Weights of a small GPT-style language model, trained from scratch on English Wikipedia.
Architecture: LayerNorm before each block, learned positions, untied embeddings.
Training: a variant of SOAP for these matrices, 240M tokens, 5131 steps.
Each number is 128 + 24 x the weight over its row's rms, rounded and kept within 0 to 255. Layers, rows and columns count from 0. Numbers have three digits each. The size before them is the row's rms in percent of the matrix's.

# layer 2 MLP up, 640x160, rms 0.252, rows 599-639, columns 0-39
118:151137149114132128133131124103151099128124169132114153102106157083130145148141157110130168145113172080139122128118128119
113:161081127105125105108142133122119129115167126152146139109126135145107138191155131082124142133108161096099170137098128102
107:135126139114102158132130142136115122107152113110132119159152123140091073109118105150127144100184137128108131127121146141
086:093151166128108115141106169093113100144129098105166123145113139118120133110088140131105104124199143133140143145101204120
104:139106144126159134150132125130121130116170143133134134123125137121104137114071129120156120111132118160128154118125121142
092:154115165106111136077130116130086146080137120144100079160128156087127100153136052134113114112159132123112122124168124120
103:110182080138167151138104093101131116092105139089151124101104091105155128122120095097146124138175135126101103116132113134
100:091100144160190121096159138116104101112102090098094140142103163105144130120108104110139132129120083124146133101127124132
089:120145130134108150101154130134111103142120093102147128082137128138104119157142106096159127088131134095108097081125172126
103:091183122104109125151152116165159182123086130170109127133089158113142103159141127114119147096161147114137125083109156132
083:104131106177125119149129058147127122112108157118122122106099131150158081131078121132136126143135143145127103129152118134
080:183113152141100136129103117113166166130129123083092095166107129113109144127140114144091119156098105111136117129136157137
083:116110130119128141116154139100095135138105158112151156134155139081135121117135104125142152107107147163086130115147122116
112:163124103152157098104124105125159136125136085137089117149179105127102131080138151141107110156179116095141142133178130113
094:139132085164139140119141150113075116128135117086122121124136114140121125136146126120108112131147083184104103132132128145
108:173123126133111133164136120122116159175128110114125102150119119156145157126102163154104122144125097156119108106146179119
101:052134126140120116111176160149142091119082137116120126146149113100106081152169120131097109153142129140067123145121194123
089:159114094081104154114106157105118154131142157094139149106086102117110134111119083172145122121094111151155100156118156108
091:143162179126148152103139136135159109102109086108137103114141144104144161160111116147118156136136139110123087127128142140
110:131126091146147147133145131122132138081088124123169086144145109142095143121110139147111131125138094132154120129171098148
110:146136103104097121135128124137108128146171139125142092129148114147086120150143114140156128120117152110084171166130130090
098:104098156109115097150103142152155137115129141142150149116158116161121119119075156113145136083113184108112094137133086138
103:132166075115104131118128128126108169098164107117115117082086100123160123130183081147143159135100112120153147108167144154
114:154092080160099121115166161117136139157132187153101111130134148111108078108169132151148141165125086105172088124113094134
101:117161128133086094124143108154088111120121156156151124095149128131105122132143163097114118172108099084110117095127111119
092:140090109090156189099109144095132131117136132104154143127120118138104123157101151144121113146075101138111099165113144112
091:146190090105112122086130141124107152145120096136124125193129093120181136082141113153131157157162109083137098138097115118
084:144131120084112151139127144091120111161130125138158099112129098131148131156163180124150133125170152161110120117108143120
097:158135108114075125142162173104121138146178137115175140128129132134144179156149159139120145126121135096112117117112144128
070:125155120091095156144099157144128124107175129150161115145060131114161142152137108147141107135161149123123125134162137126
098:172132151129108112146132124070167106093115125149138118173133103083098148131151094118142140061138104104118128134134161171
107:101153154096076094159185141157105083123099117137088128118100150122129136167128116149164166163130114077128164143120149110
095:155110069098083121133095111135121136115169154198137112158113127134146125156136127149124118152165139143139136135143149115
110:131137116085141110168220100138109137127141108128167176111134142174091133080071103131120119115118145131126154132082117118
096:139134105088119075101183126105180130143105096135132137091150149158112137110185109176133121171151162115126133166088106120
105:122149131113140164106105142136149113093144176123130147090125107116124162114124149118112121124077147163115066089136119155
091:144080145099147093175133167133116140162125141148137121120144127139115115119107188089150151140118143108147129108146110097
098:132186131136157131133167143104112128099125130132121107059099123124131115099154112128151131121122141145117109104114101177
111:054166134144144128147146108094118126151121118133103122131117121119120115130153156089076116168137176091145127130110137070
104:127119156182140113136142111092142142109186136099129148155127126106134158108149115160141127102082159087139128116095141132
089:121098116093097153151133096153122144132126130130114139126110132109094137187153110126108112136150146171128123125186095132
# layer 2 MLP down (transposed), 640x160, rms 0.213, rows 599-639, columns 0-39
112:067163133150119141094110161156132130152096155167106103134100167111151109116153173148112136142144122107135143125145152135
110:121109129164144132161131151099154156098093135137101121130135155101134159117153107143149143141160154118113130148129162116
110:128132122135154105119105101116082096125106117117160129148119144159141091141115137153181167122163167129096136116132117095
094:071123132146117089150141114101111093155147107118143099116104165140184140155162151143114122131097130126097119119103157143
112:132141139130150154124091138111073150119139107178125124106118136139129102142181119159137154109112081105115108091148122111
102:063146120131148127126114099119138191130114152113153108137152107124106135126079129122161104154095123131074123138079126155
100:105140113121173169164164128137135137131108122174112118128136133129136148114142152142100124124122132126123149133118135142
098:127111147147122103114129127093120128142126092165130145081165120128130126146131114136109089139105192166113096117174137103
093:078137150153117126156151126087137133119131133140140118096112152143087132138127140138129163108107116133151147113121112163
106:103107140149094137119111122127131131121093098164150089107131145147165103137125115102115077116170114121122154108123107122
093:133098114126096126158087146112151122100128131123175142154105122087114129124158156143128078096102133154147116166160127146
086:161087181122131140125098164075142144141142131111132109144133130098096116116139106169092104135113146114085170159153132119
094:124133153130101135117149126160113136112138121132153138118138080159141130112103136095076128121146126151105158135146124108
105:120140143106091174124154090096104126122115135134148122128086142148138111135161095126147144120106155102133101143126139134
091:140129126136132149130120117144162113071145119151129124125099123121157150141086142177134083101110120145116128140147133143
111:155106123154154134156110140142138145160116083118125088112164141144110110138100130146171116143102128145089124124184142120
095:096137089120122132154112099120152146154140095121146144131091127192111111144167091158104123127151146110137144156088090073
097:148110096135103141154140138110097146113149127150183081111139132141122158143140129138122112143099176133166108126124148136
105:119097102118142153135099091137152146138113084124147156120138137150096135105164123110127079110134156150092173141133136158
098:153094105097094098148141171139103124116137137114098146112133112134138086102118142150117134114131123162143124122130148125
099:093171102105119117109118156136145110128115127154120098163086088152140120123124103141133089156120087122123071100147105142
093:153150129146132102144109113121148128134102125080105107113075081107110145126134117161119113144141095147141131108095120091
095:121145105182142105148175124102128106132144160127120139167158153087148132135145164126137156134135107119118101058118167155
106:164127138168133138164153150143102143139078102140151134108145096110104134117096134145119158142142117095116161135063153131
087:105082117103132092149104108106130128087111129165101144119121136127109148133085105147173109101123095130118127130101123132
090:137125139144148097163148149140171124123156130127139123143104135141159139113118085150179120171146131132162120107115116158
093:146126126139144102131097111069150126137132135139141120130128105105152108150116149168131133119062145129109114136123149167
089:118137098172083115147106115111066102129147099135164132152115128108079141120144124119119135099113070101107101124146135144
100:107137134166119109111097151093104141151157131182105147161131156133148143148166145151126118123180109101131145162162109149
082:106154102112147160133143162145124151140131153135134145135167183144148103155152105141129117103124158139096114122123159130
099:142123151114159084109132100166081120157096112108127133115166105113122099142208118095124137126139134125170115053098155123
108:112140173139109099139156143165132136154097128116120129098115135153100129137146121141119121112105182139117139103133170117
100:135165149129099107118151106159107126126156155126119145145106128169152166115122124104104121086126115141149108107160098119
113:145109123177107132110108112089085106150153089144150150114070154197155143156138115131105101094145170135154115127109156104
098:145130146146158119120152122148134125102117106123144130088137170111094157134100110133157114165122113133147146136095100147
126:134140130109166134122123144117151136128130205130143148143106123154112177086138145112075136127133116125149133110129101121
092:123147158158109116106140098113044124138150144140112124130151137150140110078144128114142106107117119132105118148131105140
099:154169148118119154143126095081085150138115127132148123100126134128133155116149132157139145123123144126170090106167102138
097:152091147107141078107098158118119114116142150156154143137089129163153128129107115146128123121087134083086123125144143167
103:139142131101133132124145151131135130102140118097133148107106143102149142136160110148063166115181150126163178136160134179
096:144142144137175128153142113155149136093128136117129100162111151132102124098133130121149158121137132116137131111139149169